Weights of a small transformer language model: MLP 640 GELU, 2.73M parameters.
Each number is 128 + 32 x the weight over its row's rms, rounded and kept within 0 to 255. Layers, rows and columns count from 0. Numbers have three digits each. The size before them is the row's rms in percent of the matrix's.

# down: layer 4 MLP down (transposed), 640x160, rms 0.108, rows 105-186, columns 80-159
# up: layer 4 MLP up, 640x160, rms 0.215, rows 106-186, columns 80-159
down105 106:132112155132135135100142140117120161152124086075151173083081098098094116135124160119161121135120155198155116136122121205179123114085049170149123117149141145192118144090121105124151062141093124135176135115159097094065061095179091096164024088
up106 100:127142114127149111066172132181118086091083134089168071138071163130131086065132138119156111152160162156172141133100095136094108108118199120165107170146113113111196111127104113199158161072092145133105126126103128129158115135138122182121152110
down106 106:140176086124151134109185128162164106121090122112099141102172057091151132126122142115116060142176159183095161155130114115154129146075141118197127108082137122111085077102126084178093152175112133153075108136086156119174123169162086132150141140
up107 100:164151130080052126164122120152180086124113156086108066104183064181119093100143124142154121144108132127075105089158086138130148131187122141170142177149148074168132100148141054076127137125140065121111156177156139155170143135127098099150144161
down107 105:130150149141150129111154091184118123126070136203101090098112166123067147094113118102139163145080163121161130116106097031177134123132151136137099170128105142113156104093145175151159122125144142128101164071104131151083063169118140098088123125
up108 099:112104107125146128115112092138182164127124122143156076086112148113163109143146125152170105129138123201132159152133122192119153109139166140132145103141118174167146054111150146108090075113162131159167122109158160187148078080142195121089105099
down108 096:143144135111136150153171087113094092122077089138115204184135096120154139119097146128045102131048121126183092090140138054116135117115094121152116170119146060127125147136102141061154147108105134152127128127079145122148157162105090203165125129
up109 099:172116166157136130133077171164106048132090128111042110189054105074169095110103137080088084104143125126143164127127089134099075107129111132116214145143091153132149113125116092135092144158152137134140150168144143122192134120099130118137118138
down109 093:140105088138087080127220164112186082143122166183155148134110126163103092194165118096160157159071090119093147081164095150135153118109111108174139134032112130118160129114093158110146184125116141127119144135122128099153150193157074064100144136
up110 097:136088122093051110149120121084189165097159165182115162157143113102132092222131123169112127162112084144176092154139127148073158170087158145149111178151147170167114123128162117151115173105140163135151163128093171173165063177125142144173134180
down110 090:150126095114131160155132184145080066138112089132149102068141153104190116117165095144114038154142144113123111105149126125134132141118134076123141079143049099096122198150164086118110134104143075102167117156117163092083141156177179040116159093
up111 107:132146122091055148155167123101106135150135113089166121195115079150081153173165119100154124099172125148079178105159147200156089126137105137138164109154086163167117129124121117169156178117114135111174088119076098085127133143154115111187136139
down111 097:115089146096124100163105106122140116145123121057156253118135112164106130087126108154076136178089161185114083173150105153158149080123107088160078180125196159157148141098068175138151089183135170181158089100110140154122077171156100127130163073
up112 102:136116080099178155144141102142122074102127118129209127125140122080118122095125138019120148169140190123069093089120154146094137142116116168139134115115104125136171116094099139101140151122098140120152134157176171136176084104172176127113172131
down112 105:128163080094150120115098165127095064163100164121114114096186129127091118120146083097091134159140138122106103083130147170136101140020111126174124118102104181094139123075183128136172130108110163095177150096148135124103124117141177120064122112
up113 105:102145114099147180119132138088157149105108092084074130144149136087117129093181103170160148136138106125207090162135095109081149144135116116206108161165131161192172124139208119139118169197189149165122155072141143118081092087039098182106097142
down113 103:102097148118125117130104096109117110131152113124129066062150139116162136124126178100173108140174207147094169131134098143147137082131111180146115148107121142189139157113109140146083095131097116087165166127159135154071148135164132144119074163
up114 100:188097044157115146143170089136089091134154102157090087093126112039145119083173156098103135090124161096087142089148133106140121123167086109128094142155102121112074136153189077198117176127138138130159168155084193080106135144163132172089155139
down114 098:137121176106175156114080091191149069113103108166115136083222179129156145157133131168117125124129136144113146089126133092100133060138145120099091102144134127130101162160117190154141108148104126141140090092113072083125193090075138048132236091
up115 103:124096098121128134206150076126100084131104152110211166134116110117052137096125184137131085132188077122167167109156117102095149083074138135102147144119151101100090124173121143173041164137162083117157181135122140089144113151223163115155162103
down115 104:104182106093095110145180124118158128140100127160166079101115106151135112146089141116051155115090154167109094119094126105197129160136090155168130156183057106146109130144144165134162105067132131079124144091170124169150123142115109153119118127
up116 098:131131143052103109186153146152168151078120123118090164114064119096115041099123137057172100085170038153147127125120115182070174112153134154148150161185156134108113140112131153147118155171141168134140126129089086105163114138150138180143149152
down116 094:157134138205103114137150217096098121144140107147143168133087108179073149137119127175181114164074125055053104159123167102129118127140118135120107143136075124117157111103100136115196148133106173129131147122110173056167162074133092126089146153
up117 098:097138146135172140157087109117077128120140102106136155107138112100084125111184134191098112169120170129230168116139148115108160182188127130111130095137214122089096103094097188146111112143142131143112133098087143157110145044094072068144125146
down117 099:112114163192101098096124159143148161122188119180089153159125127143119099125100084154124202110111091108088126125156163071124138117094122117145076133115109104101148132136170065107163145120130157153055130107160145129122129119118158183128135126
up118 102:131188097121142195153095120156111104096077160122107153130128083148068084136108124134101164105207072194055116096151092174126106127200139139152116076144145120175116210147135115137132161122101155048084139124156074142083137141134167126102163119
down118 103:175156186108091130133142125109146179122119142148159111121162151152136124102200114198120123153107101093149092137073136119158122135156147061096136141131119127169131159155097134178165149123137209119099150131137104140133122116090082119139111164
up119 096:187134130073109178068107111108192158112066134166128097145091100100114126118195158144137144143139104106164124077129102135117168143148183098154153130170111156172140105081138090154123207173152120092101107149152135117150115103112131138109145107
down119 096:076158123136142069114130192197090088119121158150184157113177136177065097128147078100138091116179119141169146138159132144205180141185092123147161118134122149134039112155132121131173098094106147128102114111066135099115093094166088129101117169
up120 099:139174141090125181120066147080110105109096122089082110175123112107158117150113057070137179103105163146143106088053137113148050084184152164139153103169123132140135077154092097086151099114152141111140145125125175085133145125162150131069117109
down120 090:132084090150128148086162078106163143084087152094087197078132170120120082168119192125145065144192155110104141122153105142123119146155123207103094079147178131195116103210080120137144120153182109148122083161135101123174162157087145132120102099
up121 103:135138197103124114073143103163191124134119119141109160116109134111140119143126126145076138156145179060089123113137125145131101129154118162156125105144139166121146162163170113099054090143118151141088153162108177122123122136144153107054107153
down121 108:087153139128095060137067169119113140050110073129157049186080126106163126127186145152102097125106125128142080104139110140118179101088136118135139096115182090161129062109131101170116146152085097141107222124077133128130224178135075126093136145
up122 103:161154083133102106090163145104148105090130126067113141132100087111085092167149151134150127054161180147107095099118120134161072161091109168052103124093085127142131155122119159150185150174152141153122074132040106150124117107082123125075135136
down122 097:032138119092160115174164084152123168146073155090116113111095147104114112153105134104091152080125115112174098133163129192121092134114095109104147176156141172135152066135107086070100184176156109101150118163132058060103145189069172138134117059
up123 098:168139140087106173085163141170086130121110151123129183060140104162082077111109147158176167133139158091112154178189183145120157115130158150110108103141144112168108115081158124095097120138137165142082076157059110133084121125122132149141101131
down123 102:096141109105150125127074093121144111153117079110148049176127125141159170177055055152076117159111107112139137089108107161072139151151100111186116072087186129127106102171072114172206131176116162096141128133151133120133130141131143164101134181
up124 110:181109131059094109061061162160077094155121118056135069063113086115101131135146076163130137121137148182103112126158075168080115167164094138147188115081148136166145152171148160132125166116133151167067062167184126086132159155148136095140070159
down124 115:142143084133177125093141148101140104132092147148083079089115141143119100138109141173129116134168133163127133146117128147084118108101116123148128094179098102121134132153156144126147140178125121107088098183106175010086140141196147202174129163
up125 095:146074156099067171113114112172099154166132140125138128147176133095129104106148075144208206124148135143147156143166091194109143126086160124120084127160115196202099184070084168079078172153148157112107105116125182179156150139113105148153153148
down125 102:146086131141097156152096114149148127113146153114153135119116119128136155152111119158097121154049132090127079047111092150144128169162146075050151132132116108100185069132078104165115176120165108112081127116146120136099051177222141114112152115
up126 100:126155085107126157083116079187180131087141114085109133161066183165160112137140151111140116112157126201184093126132103136168114124138111102155128115118155140160123104172166131082167113157086184105108150102158097179142117141127171133161104161
down126 100:121120163113151147066228095134141136088143186133085079144082154141131121190131096112128117144161135074155145144112149176205127090145178129122120077124134127088192116065118101084130137152142097130091082160218125146056178124120101107145191135
up127 104:112114140116159098149138124154144181123182135131122081152146114118142220124207085233063113104101110134148101101115141052149137112186077133148120091164115162125174145142122170091140120119120075140166136115128129117118121171096116151162118182
down127 096:139104103152157142124171189115156063104121104133123131150119117163159151131153116146112096144138096124134123109132112127141151159115126103099152173106173138165104101099152083136090137105078203117168137105127162195116179137099111143095113150
up128 099:112197155134061136140132171148119113124113133087127155103150106097046128174191157103117112136103131170140109093123136080105115125123126137066108119116119084138098117152180173111139128162123108128136146140118154127136095128140111145154085134
down128 102:154081127130127098100134194124133170104179139158151127209092137105164219094102098165096123121142116138145104135147133164187071112101149102103169099110129110045103089143094070082104088073132156155136124126122149132173167127120149093122109156
up129 102:116119160107144147168137092074138120120071131075098145148070173142143115131104151140118183168161164191075084143137112141180150111115155073125150162130208055132151113159125122150124110103106145133119138120165136155138064058184121108146167151
down129 110:171104157096150109114141149160132158150073139143129063113147128093144160083070109188106166158156128067204135100169139113114144142113085181113146149036123148117125189137125117157113088128132137143138091081073161081154210125087144086135153150
up130 097:097153146090113200136193157089171118083167150129150173073112124176143144166104068150062095131077159139102131152150154104180103101146112062123131145073062133108106096117111129125140128093117082116080157109134173165128156156119080136122057135
down130 100:091094096168108075168115168159180191104126114078156105136120164141118126164134132121144155122142073139137142149085143080100128089145145085107129043122190148155125143150158179153113076072108107191142164136104132173118184097145124153105142169
up131 102:111159160114126156119238074110135084098109114136082162125098096129154087147079106134154097125142097171135095127131134084156153179159167080111149109073098107098122137145065117163122097146223129145136149103144096125108156093177104107107118233
down131 100:135090171202124102137144130134106156143150095160118085116093147188118132109111099094138137181136127101186130130102112075130144155087123156127168106107104133118130138167142167136151136100000123152160136139100181141150172118126123197102202078
up132 097:134156122164091117083082098186149138155181164178088097146172111057095153075142093119114114118152105148151130126139135165084125106111186131133153093063149121153142111112159104099114142107120060135132121171140124123116185147152099060131087118
down132 096:226130126141170123110064139059106161163099110144131096142222118168115083095157149139095140142139125141151134129093144147051201142162125171117152159110168165114121117082119122061149147160109110125118177150073195090136167185106099125107129121
up133 100:101130075091163148186155115145082186111125106097175071124128094083135113090102145094087140111019166110153135101097046052130161114146109133132114142144103168130119121210136151159107124109077119150153144085170131106144161102110117068106109102
down133 095:112177097176103136105074153115163123162120135163129108110127090134184135119102129136113116112152105110090103111075088150032177135156139095124092132077148145128130192079079150172113150154162153097094147167162165141092055095121154164131156145
up134 097:134085071143169132109150104135164146120151132147129115087128091173153146140154110169115099123121136170094140124173133085138093074074089154165133139121107121105125118176117171095167182151093131147137073135091188158143149101166141154102126156
down134 096:039119190129128118174127104161158090149140135160139106206090212146136157139070113138128098175129131106190137115135130129111127096151149095035108121136157129194104115181091147068112125077135136152122171101160143150110120124087143127125101088
up135 094:115095173120172149085113103130152139168079180134135128122066154139155148106114091117124140136152155133132138113089126132103115211059134151158142117116138096163126117101181122111106177053170087119137192094146102155138156107108131119120082148
down135 093:129122075124104122147111162136106160104144155098148153108156137137100142157126115109159165129120148110110082110142128154133119010152081114165137120103096148138122083155144151205109088169106104133138123177189059137120098168151145138118095076
up136 104:120153143212105112033116093096138153103151117146191123132109162149092157141113151163122129132117164133107129095120139126106121135123165124155087081196125127128095094151109054169139146102067131191104101147027096115086160098163136139192084105
down136 105:069169126151230136150180181166109104139132091120089092092143133137074118079115118143141149137113163163130123161117176090130146094094143087127133094061127203142163185119171142148131099124152077192124141107113134102061144149152113167092159107
up137 097:141119100091130154085114166146122136136097114133155120132118115109111163120148109100110032135156099130127142108123149147140149204071162100155152109126130125118055126084135194107109169108127120097172063149125165125171125145113059134133146116
down137 091:131148100110184129127110121109113058106108145137151181146206138140113095100133100149194122127152134133125160096153115038134153086135167097113089130199168156099111074153157086175121079161145132143099068132106122175131145097104154148191144128
up138 110:093147132043069130092126091157101106156160116137124159106093175112082113134162128138131144125135123169054127054118107139121155129097131194143108116069145148105126124139098083145194104144111159094101192133082146172207127130098145118168116113
down138 111:139124121103082120194061098174111163131116175152133137163095099114088122173126122102125139147121114129171123101099101113061145125066183175074118161122125149169163104189127134154161082110181088161144110095133162140191130170110207104174127134
up139 100:113144176069106128108137120134171115199119171087113175108062146134169116202139157136149090139160050149175146119166110147107052154090142125099149062205072109171098103119141116094145087115124111084200048115104120108178178121130161097113137148
down139 105:144113163167097158149153092167134145183154174101114116150105118144145141147101104187096114132114134096128107088087062107194103122099099148167112233107102079130090132125137115110083071152182102143060149105161093162098096165141138120134106147
up140 102:115092116109104112172092183025125127090123119137110101091059142113104132188123109113085161160070158107124127161134140142124106195151108122200155141168149150136079111138105147083126134084185150151100084161087139120117154063071116164096115124
down140 097:159124171190169114149145099117144149118132042107187210068117056103115105120115109084162104166103065133137154115150127150117132089128124140100159112144182142118118168144181153152110141111127088125116131116149139130133067135181120134089080153
up141 098:105123186088068127163088145090112165081163159116105189121130165086166195157078165146083142158130135084138181094152138111098131087116116115151125118175090179171111174142132087094157117117217100154125135124161165177135191139087162161172099098
down141 087:142129091170140118112109110117102104183138098139105112133081148130128104071089123120153088101157138156128123108060146148064102195110138208143102141061150155109083077109135100140119151129093163122114167142099107134164093082150104111157185102
up142 104:121104125093157188107108139067136135087081116163086106153047127131153100109118117064142155113153112091094074107145134180139168171103133095122082159151111080100168123227110152130117187125102148135124105153178192137127083114208139125115125134
down142 101:150120086134113177069109136143096161169128046100142113128094180148195114125152146114164154070125122120197117151129139199182153096128089165087168109123122133154100080127134158165109140143073148113061171137129160066148199108149116093181134114
up143 088:144152192137125081126088127129126103142118100117102066119107133151110112171144151074180132132121049142129101109087116128098152158152126157174113118125171147067181177109082174052136112109081145094155127146150133126093199139169104144137080087
down143 094:149121120143120079162136210123174155128144103127130091113074130108138098135053158125105068139194117117084065170156127146136140170164119106110125132109135153216136106120153114117164174104154079112129136129126114068146146115179149098139108100
up144 103:170100151081085079174126145150145105131093147093110144154181126124154146162123162101098093148134054123185106119102184129132164112119146126119141150102118146097129124122161115091166164126088136102099201185171064119089112105121142181127125190
down144 101:105097128112070131115080133141107163036151135141185101102117091156062097157145135154076156144111130095099148120108094097094110164116166112154092173087063160115075155161075124097122138076145150159155117126098152149164143112160177092126093133
up145 098:128121113103122161151155150033202082005119083106107137136111146088121187128151090142169146108116130100117185145172106130061123186128143085107170131094112132131086176165144129147130144150109139083125158131093138161167204148125141067118143145
down145 096:107088204125003132105129116147153096176121137153161082119186113127116099149190119133088129133090121155138203174088131114178146101145096130156123169120099106086117084166166141108135152130155174172119128181094132156155146136144110110094147195
up146 098:144137114109146153134135094163114154131104122154131105109149138136143113161124110122158139113082120198113110112122134150107127090062114104107070131132034141115179191114062100129176163158138137135176121116193106129105104131120132075063123144
down146 104:110201124170102140198136188092122134116107081083104195098095179095144132130128146147107123098138181070161095101120137117158177125118095105170131113166122139148145144118147082093126119125097134157114158131127124162165123115100151148193148144
up147 102:156115143124144123042120123165153176172105085100126193164144120111125124142183110119119102048130172135116088102162151110079116081128119136118119088080171148104139097109147142121128155149099089206138073118127154111158166137176143106133163150
down147 101:147163184141127118202125148117108122122094130185164111062115116138117087130107126084079204166126116091182181134123129184164104133131125111132110143164109074122094091156113126155183088153123144137142120152141170087153131116069133158119057099
up148 105:152094080130087036086150174128110185095112132074064091195180131119085153081133177115112130155173091194111151073143119171161104159101149142075172097148110102101127154120133075101102152070110151141142125100148095131089148097139171115078158151
down148 107:143191156132054105093159096112129116079146082129123144149079148134137157128128152123137114181113143070137121101108136143096123066061081058161166135155150180142152143129154079122126120098190132116139157096079138071119073115146128107098166129
up149 095:134150229121137136124121143097108115165126171096067167079141142098139115094167152113089088101110159112117131081164115180139137114107105122140145062141139152140126165070170120118130168140139133048090101132130098107169100182207187105112130136
down149 094:158108111080141129122057075150143119111171138139134108154128100164078128124133162164141118123126143153119146063144087121137135112081152096111129097161107128071092127111115123191189077121128134154123139139148112138151154136133117114181138061
up150 101:069091135170085118142118080148122146098098039118141145133126059098176108123149121128144072138146128176174122093164116160118111150122122140191116147192150103146079164111118152133124122096126114088134150082084143091124162144114132054093127152
down150 091:103106132109121132187146142122125145166163134146124134073113147148101106193080099108123076177159102135107097103184114125069130139148183139135104146123188164127166121115128077125084135165115173143097146055119136154119079129081111129118165110
up151 102:139124120150137159102152109132105153077100138102119134075123118135115129143111114119091184138120089192173115129077156173144081148174100144047142114164152118063099124092142137056102125091146109119144104074063097122094138073152125188126097181
down151 104:149095117132047119111146130152161157115129124161109119096132203179180122116112140129111125162128123110120158042124169133090158129106129120106106092185137146161140084120102113101117163122131098127095102149158157099133129097108158120145111110
up152 105:120168121107176071109119159120141128163100090139103131134168137131106142119106105010198126125065137067133173123147076167165110140180118142103116124146064103184128158123149111099082151161150149115102106084094134156106094157083123155149092181
down152 104:142110155189136065072159100140051071179155126116135153118132124124111087061176129119135177064132182166159130156115144130174192121156163160102149148148135120089109176126112129157083121086098163142131143171120124085091060140134159177134096089
up153 097:145075171164156117140138136172111086111101199117209110091139161152118125138217179096130106185099146102097120112106141070104177155143111100148156172100106117102094127115140167083139084084057124128172128152120168137162140086085144137162164111
down153 090:115156090097116141157136145110165152142112103073124201131128083068177066128104142160172124147101110106197129090105138113080083129131145108168172125130132189146151150155092154064155173097134127125091124107166068160142146124173085091116093072
up154 104:171129116128144114125194138109112179119104195080156165165131169125115119129140116134129110078174137218098117138128147085099104144115136131137135105080121096181104111098103077126180134130145123121138115113141131128070108142143086142117139108
down154 104:130123106197107165099096118109143143080119129077054123179115166114118121105139100177122170103123102100131149072173111146211111181161188102112102189166117145149136132174195161158064165137079113127064107114077124136112131170172185095146201123
up155 105:102048176149146131069207159127156131141131104157161107156122107114156155117122155129157157109111173141164150120155155175102125085153127098104148137144151104165136133117160058161137105148135131111115120114110127134166059134149149097173123175
down155 103:118161157108163113143088164108074144178131134081162118112132152086140097118120114181127087089069094152180033108125143134111180115168136145093165130086190095147125126099101135126171133118105081110107110126102162133130103169115145161177090189
up156 106:173192125104079113111155077122087123155104067104134131147067100152063135130139175139174136115158109126120160137114143143097199116119113079113083095139042106074140124186118159138142085160143125140088120143107106116168111090149095120173167097
down156 104:116144120057079120102090096160160097111131086165100156093128127121124105176169125131107116099154129179091132097207095201120088142126089141134165146142159102163149110128087073139143107148138124141123106113160132160135129097134098169117145110
up157 100:184131106156098133187103159101115154120089165082174111109096158123106179153103121100060186052103136118101137132099106081145088123178153094061116145093163114177125085121146095066131191093080090150083141111122120109143120101129140146164095130
down157 104:125125169133112127159087113134156117151131089136115175131136140136015089172132121179158168160123113112135094107167142140155160130155136180087201115136117139135127111122116114101159150197106130160156106105175130088147139181156081147130149122
up158 101:150111091147165152120139157103047175149118071107149050102145158136095149150140138119136121163099132193097109127149125136114094105141165106104154125089124122228086165143137111177126134085142128183128139125111074106111115078189133083101118174
down158 093:123170100147110122076101073149153100104120125091103106120164155110122109124128162121113146076077154093180153185127139101162096189145144108116134129165099135077166085202116173132158148161139104066102065097135145089095132113119142113190123136
up159 107:125080155153137186170092103163144120099182108106060106082137117166110205132189178157159140112049158146196093148082113166141094118170108081170137160143149142122129060173148117136109095133087115118130114115138108130157084108119172079099096091
down159 100:143171083128162128077124152152112156072102093168125140210125106107167122115080111200143142108183091117111178100142158099126150185148139128133159065140134100097097163136148094169150132125148177142104080165094085123166091117112151176173106148
up160 097:131132151135113167111098153075187103131135120123138117176084119166123159187193144151104121074115219147090110123131069127111153117077108122093052129147083158145081127130152112105120078146169141101081114125116138086146207055180102065142180129
down160 105:083054110132125116146150103165139045130081112144135166121165163165101117145130092070159103082173136154152155122120131142132199134127126156121170077108171084141129093108119114180153082154111138172149162150149095109110109145079109141125150119
up161 099:104101124119190148093097162109123096130088106133050105145121106109129144121072140133110103102100123039116143049105145160145100097082123085145136145121050122101120129089147120142108158179155136175079149108103146152145105113141100169142089110
down161 100:147115167113179118136088136153106181127144115141152151140165102218103148137179151131118148140068082209110175188133112108122195095078173178149144087130083159136132119145112141145104123147141073106144054129168161136155112124109132098156160119
up162 098:113204142123097114122113106137129122112129147078190145117116136121193169231144123128139119155117151129115162091146123144143058072148171128120102129131152131160105098121153144146143074117116161149119125145113152139146143188105100148129168078
down162 098:100149194177107133138098177089114134168093098172182133064139140162161123115097114120118129094116066097171130067152098100169126148113172154162171131116128146128162151193116145080141120171121079177149096148096204189141158189153079112093122064
up163 100:115127119093110171173203116139102189124105123161069110154068170104127164099148101231089123157148154080187085124125092091147141181155129096142119087102141157155148090187104129117097168126157106109150125162125076133101118126096123084178109135
down163 090:117112130153074147123086192072184128138169175141190150151165073151144145140117173107180086126139085120098127174142128143127091139121135134119113115164110158149133193070146067101166155140065142106124158155111107122126094138150098147114204092
up164 109:124141166140142129116089127139128109120148145140164116124029110104138132167128202168143125155127137227138143157153106123141113097129122203174097052099152111122138138125105090084110166153082133151141055140164166147137156166136169146017129144
down164 111:143140173149151118129155134146139099176178131083137196105105118198137103188116148123130135145080113161195151172091092092104175215156138152089069198100131145118120146174126098173138165108122085109122072126112129152087096093056118106066144127
up165 098:145094122108095116108110150079107112143117114157112113152122125095070141157119109120063141128159087161022084157149106102125172124109153112149092126089090134157147121121129090132105113055111151133098134135177185145189091095069146105108145100
down165 091:146147109087116129102166160114106129115143107143134167086116107209191097156165067082143127141125147147220147086064138134134129147093166135167132077186118137110101200147100180164082082165120144178125149138100113185159189128199080154130142090
up166 102:136190125118107106113094113134172118128164094116100095132092109071168109171078085132095104120160102164169142114183127112082124134100082142095137119148096107117034146092113112087131165136125161139167125081080179094162143085138188096129123084
down166 093:141136151163167112100111083098097182111055132123182104116091119148098153150166151144113111125152163184126082188131123164128099154135183072158194155116149099135207111139097136087145189081138125103147129140151133106119088118153102150163120122
up167 099:185080161102135112158118128153133067081154134130163170100135185113095123156168046120118126133148124101078156100123166151112136137201165086144096156114198127138161135102097153162172138162169115169213119125101136149156059044133142157107149122
down167 108:126134127165127121047091114138097106152132119160111118147128159168089172129139119154101171113116188148154092131126077170105157136147089113045158160154165126108082222149177143139139096162139158136132091123102149151152123093128125115188141119
up168 098:092147176132120127119089156136055152051064108123118130148067156064150155124113142158133115146115126144109069110149104177077108114179160124161115060148146124055125127196151168098152109125114106172097086141135085132074142125124063113052139178
down168 088:165162131172113167133113132168174136163157125109140062113119133172151131105116129127155139133121102103107187147140216121145176153049099141086097127142080119113114147114162094090122134180158183073135076092125063111112141139111195167140122170
up169 101:156140140117151252112109113191084123124144160164126131151162100104123166140093102171137117167156134107129166100113175171176140112117130127182127137167073111146137118149170136103102103057156101075192106145150132100102116142160133139143140169
down169 099:148075124143143062138109098132100160140147167118103162076097134136103107125080150116133202176111132155135116092180155107142146132124116178147135114174116183163085108174119157077185131134167109154087106095106105101172074151077077109181123096
up170 101:180087139138114137200129111104169096108169127131118143062066151119113145078148178114115147122095103125180076141128154071161174087131119118076134155126093098147133108113154081121124154131173141108153106101111190151089121154086100111156097137
down170 108:109164110141183114109130204220153063134105116140043150076090145140143103198136139136123128102148127058127135093123103157148100115124167092093094101120103142121172107174111161174136142147084102156131116158105157118107167104106165077185172173
up171 105:118114083124132143142123147126112094078083122132119163128136142117108134073147135158126135158127169159125130140149109142149143176145135105143160082168159134143123130106129131152139128108118218167153158133144026144136097119102180098140101138
down171 114:156127070080117074163120134105129133082178093121108146140094184130091109081137067200137132095116127120139119162139126116233148120138145066044121122153189087148144152085129078231134085155150133168079132075188108118113097108067101129130152102
up172 100:131106139123127162119097131149179091156148076111137140085187156141118080167125104118086175130144094152080150116093144171143139174183105146127153110152108064128122153109163229148093129188122064188155093141131128173090129140113112111119161104
down172 106:108173124130131136093157051071137171142128064118176113141159196166142094234091127167158117093155118114170130109157184132106138160121130150116129120201083146075135125116123142149149177129116176123141147098101104141135109146148154136105082102
up173 103:100107093115070158140164142115097103162093091169076137073101127117131127187165142129197104095073153106115099102176168089076105177114098136128107118125104166124149212129153098076108099150142092139077133164183129158152116095075145165074110172
down173 106:139130124103131140073089159098097169074117119070101177129119116133167146119160107099136200102123117123182150092153114138153132164148110141113117155127116098173146131122115150129112144110133112202079127073105157103103145180075111121137121152
up174 101:193072117069116115142103127140060136158145145108136168149123067060109107114147109124181128137128143161160189103131137158033101154143111126114118140174099144137129095091148105130104092146100136176149054128100095132135157104073180089066152148
down174 099:167133080111125154138147093148117110198170216127084188138114092123161068193123153169105099096125090110076153172152075130120114118078132148170165150098081125067104170123126105182142077104122130126129140132185097055152162123129102090110142175
up175 101:108138104131152149128117128137123115141142128134113124162139131100210138095147141100156077141111085051132084093115069107127101120100146136144107121177081062105104162087128147155135126188147083169172078133123133117136116144159147163141148094
down175 102:150106217089118117137141106099141144170112146102213110103115147144126129173162118116186108116117108195152106118177207172144152047105081116131143164109087114113119065116149136111121104121115108127056123118096133155157152119084084145064106166
up176 103:160180178191117135094102151139136123135162092163130154180122148138062099146123181138156146102113112125159141104151106161172101133055109064159197078108163131189101163168155093107151153127176197168165131084098143171120123098118141162122086149
down176 107:139111095115161129134127117066180128125166188121147078129137136091081194112137121100100138146118158111095097114127157128119099158129167168103102127125166125117091110086155161141119149089106114098135141131086114112064145152150127123152159074
up177 105:133127084048160132077231105161153129113161142108083135156155170135077129151148098129095105125141138133198134123189121154095134108150114088097109154129124084133131186171121111126070195085115137150154102128119092135114148138118157162114113131
down177 106:140179143105143105103141145139065132148173121108101107143084074146145179135137145113134135135139174124126099073112123081131105085103128143126166109139179110136132088108176157103107150150074119102148082154137169111070134115140098167114070157
up178 097:152131182114132143086061045161132106141138100106072138104101071082163132145123138150175098150099049117066141158180100142092073133092100099066115149140077137125173098149106111106105149108104122141183103205186123130161082145121151150149076097
down178 092:091127112164133134060144135081123093071125145096183158103092154142194135131079076183134158108175095111150128181187139141118109105104115099129137119130111150086115202139173108155106135093168088099145146094149110140129186129116073101159145111
up179 101:086153143075103137136147094164115051126093179110078135145174135126080041105142167103140088150130112069149093136146080134165084136144141100125111172151124129134105098133099206137106138191141120104154189153124153125139081159183192171131128132
down179 107:143126126181150167102181143125129166127117080128099074131096136159113160138184141174115124111184075187075094132179148115176157137159104140130179161143186086097101181117101146106157073049094126152100102155133112119118116113122071107124081132
up180 101:124122083110067174146173122128114164157137145089097108108091151140111134118108127086137135125145140134145197125179145135150129164113104139144089109102167125044157203105145155164059134173092092170176090160170088082096174123130114159121045131
down180 100:122139119167146139081128187093173076152137116170120151055111164123129012144141107144107123134110135144127121149052146152178099122163088116133141090141155046152152076124167142083123179115145103155107135109100114109174096157095118153203167119
up181 097:125124138184143140111174105155115109169093112141128075138115128161050131099156150121118135181137166166087091101152072114082102160113145105151115028133149140133141120150079135100082073201092097123098111152206101111131110131167105160110127107
down181 097:129081138148136162128103188138104138146145133141094183106137123140036123103166138145155195177150118145120122112133098093108189078157131147124154117137171154128040111087130136109153124117135151100090089080145119066138136083126114100167106127
up182 101:082133183115124124117139103162139124122132175115191144138135081093148089150209138165099065145150157153122111206163126134106150105144152161107167139198100121048099163159161151170104134185144143114146129107088138132043104132114092117150159127
down182 104:130099137113143097105065171096109124138099162158102189127136162134161151197121138128145052068133177162132134162136142175091121102141132104193138095132134109152136105093124048164111101068142138120196143134148126086127141089157076121156183121
up183 105:110120135128125148157176104115168059094136130142131042135140133037111125168094199122161118124056128121135133160105124121095144079133150146151118123096072135165177082164173123092123171153143131145134105084187122110146121133121090110171149164
down183 109:096185106174139085100141192138128136160122137113105156095186187114120137107152219155140116090119158131129134110147108100089101116103123085143157140076058145133091123123105127137141179050124101108108089109156149154193178164144112092184113133
up184 100:085109183093107105058148096084129111093160076135091106124115148121133124123128153172099149080161126111127140156126149101098145099175162072132142109154102121161133128096136137143084157129122161167120175061170091132140104137104179134105139178
down184 098:157120118208175128137097111085177140099152110121142146090071170103149107061102088119155151182149136099117147109076126136128106142179110101188131113106181087163093126103059108115122118122111115098132149053177120110207127121119111171068134187
up185 096:128153138120167174154137111089068129049106129095090131088143115202091151153163093189138138108095190075125162136101161142165131174075130129099115102174092153075119107063126064165076069109150127078115126109113057140076150066086180121111105119
down185 097:074170122137109097069124155135106202212133198132104125132111114040077158098089134132123071142073115132138164147152121093125082112120120113125159128155097126139150089100126155070160119112146126123166045121129179118155143119120210148131118120
up186 095:128120133093114117085136139175142166175108158140161164142137155125153193166164138152129118160113173174114102095161144162143138167188126127177132176073132154090090139189116108106106089172121121150142130077137093128158161128179135129163161143
down186 091:157147123101159094151101165145117136060156108169098119157118109148157133089081119106125082113106166097118116129112085115186131085145180129113134121158123123179135087114108112130128152120176111117149166130072134145167101092094100122151106089